Part of a small language model's weights: vocabulary 8138.
Each number is 128 + 32 x the weight over its row's rms, rounded and kept within 0 to 255. Layers, rows and columns count from 0. The size above them is the row's rms in percent of the matrix's.

# layer 6 MLP gate, 256x96, rms 0.18, rows 12-33, columns 0-47
size [ 93  96  92 109 110  83  91 104  98 107  99  88 102  95 113 106 111 117  93 115  98 115]
[[131 189 123 156 128 108 126 153 102  85 123 123 167  62  99  71 172 139 123 113 180 139 165 169 129 177 100  92 160  89 129 107  64 133 126 114 131  99 150 137 120 127 139 141 142 141 109 143]
 [ 94 115 161 106 137 114 104 131 128 115 129 130 104 137 175 134 150 106 126 151  91 148 147 106 109 164 178 129 145  61 155  87 139 115 111 134 150 195 125  77 111 184 112 143 103 163 123  70]
 [159 177  84  91 189 125 172 110 160 129 161  35  94 141 184 114 129 117 153 165 116 127  77  78 162 137 142 142 125  94 121 106 102 118 144 140 126 157  91 138 119 107 123 154  88 151 134 120]
 [110 126 111 103 159 103 144 129  64 108 128 154 112 147 145 151  84 142 131  98 120 131  91 155 103 104 118 136 132 157 143 167 147 142 142 129 140  91 141 126 128 139 103 111  76 179 121 152]
 [ 50 127 150 102 140 168 122 174 183 119 128 135 145  88 118 134 101 150 166 141 110 135 141 113 156  89 145 168 196 124 111 128 185 121 133 107  99 119 165 160 113 117 158 134  39 136 100 130]
 [142  96 131 130 115 135  78 123  94 138 136 134 149 145 102 115 130  69 108 128 155 102 160 164  81  80 107 154 144 162  96  56 141  79 120 139 142  91 106  88 162 114  99 154 136 130 214 180]
 [134 169 157 105 159 125 158 105 108 106 108 135 121 102 182 167 128  97 160  96  72 182 103  96  82 117 137 156 111  85 183 127 140 124 121 119  92 150 117 138  97 104  92  64 151 190 135 122]
 [125 198 112 154 148 116 142 112 160  80 126  75 125 144 103 105 137 129 198 113 170 107 119 181 127 133 126 133 125 194  84 170 108 117 118 145 153 122  95 185 100 109 130 175 149 136  94 120]
 [128 145 114 100 150 114  78 145 135 159 165 137  89 143  93 109  88 154 140 128 131 153 106 153 161 181 144 115 125 121 138 174 189 162 160 141 158 109 142 118 122 122 194 170 117 133 102 145]
 [ 97 168 130 161 153 124 175 151  90 168  88 154 120  79 144 129 140  90 111 127  92 147 138 153 165 129 136  81 155 103 145  99 100 144 101 145 134 197 123 163 126 182 129 178  68 106 101 133]
 [ 94 147 150 187 167 123  87 139  99  84 113 159 109 119 103 159 113  92 110 158 121 153  97 110 187 122 168 199 141 142  69 138 170 116  60  97 123  94 128 146 119 121 123  73 133 105 126 123]
 [149  92 101 132 120 189  93 127 125 127 127 186 180 136 174  79 157 155  78  77 109 166 140 121 109 133 134  85 116 132 161 157 110  86  87 136  98 149 150  79 111  89 115 109 165 108 126 128]
 [122 142 136 100 108 119 152 163 156 199 120 130 137 120 127 198 132 182  69 108 144 191 184 147 161 131 118 156 138 120  81 145 169 140 129  67 158 137 161 123 155 147 108 144 116  88 135  74]
 [ 80  84  91 187 180  95 121 120 155 109 121 100 134 165  88 139 124  86 200 134 134 124 158 110 129  95 153 108 141 157 145 136 112 157  69 153 117 133 149 117 107 156 132 145  67  78 164  98]
 [108 127 157  99 125 121 109 106 108 108  75  75  73 131 106  97 145  50 190 128 135  59 155 142 155 161 144 176 124 118 155 143 196 173 159  72  94 130 145 153 125 121 127 112 108 160 137 169]
 [ 88 146 142  71 134  61 123  60 132 102  84 120 123 139 118  77  82  84 108  88  97  86  92 134 131  95 142 154 162 115 133 164 134 102 137  68  91 100 162 172 122 126 119 147 137 106  61 119]
 [ 72 136 159  98  21 110 167 129  89 108  85  93 159 142 152 148 133 141 146 151 104 145 127 196 160  91 173 130 153  74 129 125  92 178 146 167 215 154 114 141 100  86  74 180 155  89 182 139]
 [ 83 101 143 210 124  94  96 100  95 128  92 153 125 106 129 143 119 166 143 121 163  96 127 169 177 171 155 143 122 114 134  89 113 141 133  74 123 145 140 144 133 130  84 184 132 100  56 113]
 [133  50 160 143 121  93 110 142 122  71 117 148 111  80 135 126 155 150 113 124 119 131  72 128 198 173 129 141 218  96 145  98 127 125 147 123 126 114 120 155 167 115 121  75 205 153 131 125]
 [130 196 126  86  52 124 133 106  84 153 203 158  98 102 105 122 115 158 135 152 125 212 105 109 104 143 178 111 158 120 135 119  79 136  67 175 110 118 156 150 132 107 117  42 157  98 116 116]
 [171  92  71 127 169 117 191  82 121 105 146 149 129 107 159 178 138  99 180 117  68 157  60 150 150 120 125 139  86  99 112 171 209 101 176 161 109 158 180 113 171  81 159 126 173 126 139 121]
 [117 140 149 149 155 107 121 104  93 144 178 137  99 117 128 204 113 181 147 135 177  67 103 129 133  73 106 102 150 144 117 137  36 110 118 119 167 120 115 126 191 160 112 162 173 149  79  87]]
# layer 6 MLP up, 256x96, rms 0.173, rows 12-32, columns 0-47
size [ 96  93  87 107 102  87  97 105 102 101  99  89 106  96 113 108 138 110  90  91  89]
[[114 174 113 133 106 125 125 141 103 144 168  79 134  71 122 117 156 124 149 104 178 132 166 170  91 135 102 109 203 129 125  95 101 180 149 135 133 112 142 137  54 138 217 108 131 178 173 157]
 [104  76 141 115 165 151 118 179 109 110 160  98 160 109 188 111 145 156 165 165 142 191 177 126  94 161 151  66 157  62 152 109  80 178  74  99 174 175 131 137 155 124 111 119 134 105 145 156]
 [165 138  95 130 142 157 179 202 173 101 153 131  59 152 169  89 111 106 121  78  97 105 110 129 136 126 126 125 172  79 149 140 164 154 113 174 160 168  96 160 125  97 139  66 138 134 155 155]
 [167 140  98 161 173 142 102 136 130 108  49 123 153  98 169 152  91 148 176  75 152  98 133 162 144 111 166 142 164 138  67 131 127 143  61 149 124 123 173 141  94 184 137 124 143 116 193 113]
 [122 154 161 166 150 146 106 134 108 134 155 138 104 125 161 177 113 148 165 178 215 112 129 165 134  93 115 153 113 170 131 107 126 165 155 122  74 137  99  76 148 179 143 139 195 114 143 128]
 [129  87 133 122 169  64  72 113 112 164 131  92 160 146  90  66 157  87 108 115 153 157 125 161  67 120 100 141 135  99 113  81  61 139 117 104 140 145 158  93 194 122 147 108 166 163 120 201]
 [176 140 178 131 160 168 176 122 107 134 165  96 116 143 166 199 107 180 112 131 113 142  27  73  77 120 107 133 166  64 175 124 116 119 126 130  72 116 192  74 144 139 114 109 117 165 140 117]
 [155 101 167 116 142 160 139  98 182  85  49 125  94  96 162 132 109  84  93 195 116 121 164  73  96  91 131 194 130 126 155 101 160 170 115  94 157 116 111  92 110  89 166 131  78 131 122 163]
 [167 117 152 146 145 138 120 139 132 149 149  98  81 108 148  60 100 174 189 137  79  74 127 151  87 142 102 116 125  96 165 146 139 129  93  93 127 156 147 126 152 121 117  76 154  85 183 100]
 [110 105 165 163  75 118 133  79 152 142 114 104  98 182 118  83 112 164 165 148 122 112 135 169  40 100 173  52 147 148  70 133 126  80 143 125 116 150 118 133 104  99 100 144 100 180 151 168]
 [164  88 118 171 161 162 113 126 104  76 129 159  68 129 113 167 132  74 222 153 138 129 135 154 125 121 194 121 137 148 119 115 122 128 129 100 126  98 101 124 213 141 155 134 106 117 126 123]
 [ 96 122 114  92 114 130 162 183  91  82 127 121 143 144 121 153 141 141 131 114 122  44 136 110 160 140 121 188 142 110  91 129 131  88 132  91 148 169 123 106 132 181  94 157 113 100 135  65]
 [144 127  91 115  81 104 153  75 147 100 104 170 128 160 157  57  85 159 162 113  81  94 105 175 142 142 124  92 187 151 135 145  70 127  87 144 146 135 134 119  93  87 161 172 109 139 162  98]
 [108 109 195 123 107 124 131 165  86 129 156 103 139  86 144 177 161 154 140 137 135  82 111 120 116 113 145 140 114 109  90 131 154 148 148 189 111 222  93 167  81 112 105 164 114 165 118 155]
 [182 169 114 114 134 155 107  99 131 138 153 183 155 217 182 155 144 114  77 103 155 157  74 127  72 139 138 133 123 140 144 109 130 100  86 158 146 130 195 134 148 153  64 139 161 191 172 168]
 [178 103  50 156 151 156 165 167 116  99 169 129 123 110 104 157 159 210 200 126 122 132 168 126 143 129 163 159 108 138 144 154 155 147 127 128 187 163 134  74 122 148 104 143 125 117 152 113]
 [ 94 188 131  85  93 133 115 114 121 145 122 105 152 108 154  90 113 134 120 103 134  93  74 109 133 176  93 123 153 127  65 133  68 117 148 139 170 134 119 150 126 120  94 139 141 155 144 188]
 [123 123 137  90 124 118 151 145 142 162  98 178 135  92  45 133 105 118 133 157  99 154 164  89 119  97 121 136 148 170 173 117 154 107 121  77 118 138 139 122  93 149  99  47 114  93  86 130]
 [ 91 152 163 107 117  75  77 136 104  87 104  65 126 129 104 141 124 124  96 104 139 132 117 128 121 142  89 132 133  59 115 173 128 174 176 128 142 153 122 167 132  92 120  96 152 164 115 156]
 [134 171 134 134 114 115 116  86 109 152 119 162  76 160 153 117 155 126 140 137 166 112 122  91 106  80 155  99  98 151 129 155 114  92 128 170 139  96  43 165 110 119 114 127 148 115 111  73]
 [156 131 140 118 122 169  35 172  95 151 127 126 133  82 122 142 161 148  92 158 157 139 172 102 118 138 181 124 130 150 205 144 112 194 124  98 100 151  95 117  69 182 112  61 111 114 126  88]]
# layer 6 MLP down (transposed), 256x96, rms 0.122, rows 12-32, columns 0-47
size [ 92  94  89 107 104  84 100 110 101 106  95  82 105  87 112 110 123 107  96 111 109]
[[109 173 160 128 168 156 133 120 105 121 111 162 127 100  99 150 106 130  85 140 177 128 119  91 115 125 179 117  85 105 128  98  98 139 106 159 151 149 126 137 158  90  76 172 122 103 126 133]
 [125  92 164 134  94 137 157 119 189 170  98  75 139  91 112 129 148 162  57 140 145 129 145 131 128 193 135 177 113 137 126 146 111 147 135 171 112 135 109  95  98 137 102 108 170 158 111  98]
 [180  95 158  96 123 160 147 147 202 140 191  92  98 181 136  77 133 114 126 127 182  96 102 109 126 130 116 100 158 109 108 190 138  67 148 156 113 184 111 101 148 111 152 129 112 126 153 156]
 [127 111 170 108 101 105  84 151 166 117 166 152  80 140 148 150 147 175 136 114  54 175 178 123 169 106  88  80 119 149 151 126  57 181 161 102 126 145  94 154 128  38 129 167 153 156 143 156]
 [137 141 126 147 111  96 137  86 137  86  94 105 108 175 160 130 138  76  92 128  73 177 122 118 150  84 102 131 118 137 123  87 149  48 198 104  90 113 135 186 110 129 162  51 130 126 160 201]
 [195 154 101 161 147 132 170 142 151 117 175 172 100 115 142 100 106  98 103 163 126  86  55 141 176 159 162 111 163 141  96 156 147 106 174 152 117 121 149 180  90 121 119 171 162 117 125  88]
 [117 103 195  92 142 162 135 172 145 111 123 101  65 139 135 168 162 143 155 139 139 121  81 144  42 143  35 125 146  98 142 143 204 152 171 155 136 128 126 122 131 124  58  84 118 107 143  80]
 [126  94 118 157 140  82 143 137  86 160 182 138 132 136 103  50 157 130 115 102 146 131 134 119 114 173 131  87 146  92 143 118 185 137 108 135 111 162 146  77 143 128 165  76 144 184 120 171]
 [125 113 121 126  43 150 147 130 128 119 127 125 147 123 170 160 179  83 131 129  99 147  99  98  99 147  82 212  97 183 168  74 114 121 136 122  86 128 129 155 142 145 130 198 140 157 107  99]
 [183 141 139 117 107 121 144 152 125 138  77 112  66 148 115 140 102 151  81 134 185 105  97  86 125 145 125 127 128 177 200  71  92 142 152  87 160  54 138 163 152 135 173 117 172 136 154  88]
 [186 197 169  74  89 144 166 189 160 114 142 145 164 150 133 170 190 111  69 158 156 153 169  88 105 122 147 132  97 128 138 150 152  54 121 110 130 132 167 164 131 178  62 174 115 117 125 118]
 [148 116 199 149 106 135 133  86 144 161  89 146 159 164 172 108 192 151  87 126  58 194 130 139 138  63 102  85 166 148 186 179 170 126 120 154 144 121  99 109 114 141 101 134 113  78 202 151]
 [131 109 109 130 153 164 150  91 113  81 128 115 135 108 152 177 122  31 150 135 128  93 108 127 155 128 118 132 155 141 117 129 120 150 207 175 123 171 180 111 135 175 145 183 135 160 111 109]
 [198  87 127 127 117  86  90 105 170 173 132 142  84 138 139 144 130 109 165 102 129 132 141  91 152 141 134 126 132 118 169 127  98 131  85  61 141 106 129 138 139 176  55  98 150 132 147 174]
 [ 61  91 107 140 142  90  96 144 156 138 158 160 123  57 145  24 113 155 139 188 112 141 161 153 132 107 136  82 106  93 133 118 176 147 128  76 148  99 105 121 152 103 170 111  77 105 133 137]
 [147 108  71 136 103 105 145 133 130 108  90 135 107 118 179 192 182 107 152 104 170  93 118 111 100 147 131 170 148 150 182 170  96 128 180 123 124 131 131 132 147 128 128 153 160 208 167 129]
 [179 167 100 132 118 136 195 120 136 122  95  86 114 113 139 101 140 152 128 132  54 114 108 148  91 193  84 157 153 135 137  62  98 115 143  77 172 128 119 172 138 118 115 109 124 183 148 165]
 [153 143 192 167 111 142 144 103 120  82 156  79 154 131  62 105 167 164 138 139  76 164 122 135 140 139 122 144 107 184 145 107 184 160 157 139 130  82 127 110 146  46 169 151 142 138 100 164]
 [171 169 166  93 200 155  84 139 159 163 157  95 113 155 107  98  94 117 131 132 145 155 114  70 110 127 151 107 129  66 100 122  74 127 119 124 119 121 163 139 137 144 184  92 112 101 121 129]
 [101  77 204 140 133 153 141  72 161 116  78 100 121 109 134  62 131 124 145 123 105 128 100 148 176 118 120 101  90 177 131  89 177 127 182 138 168 138 109  84 157 137  90 153 103 107 139 142]
 [153 153 119 179 113 115 136 157 113 129 109 117  96 159 123 140 196 115 135 171  90 114 180  95 181 152 149  98  98 127 136  97 110 144 122 159 136 174 111 140 121 116  76 129 128  87  87  95]]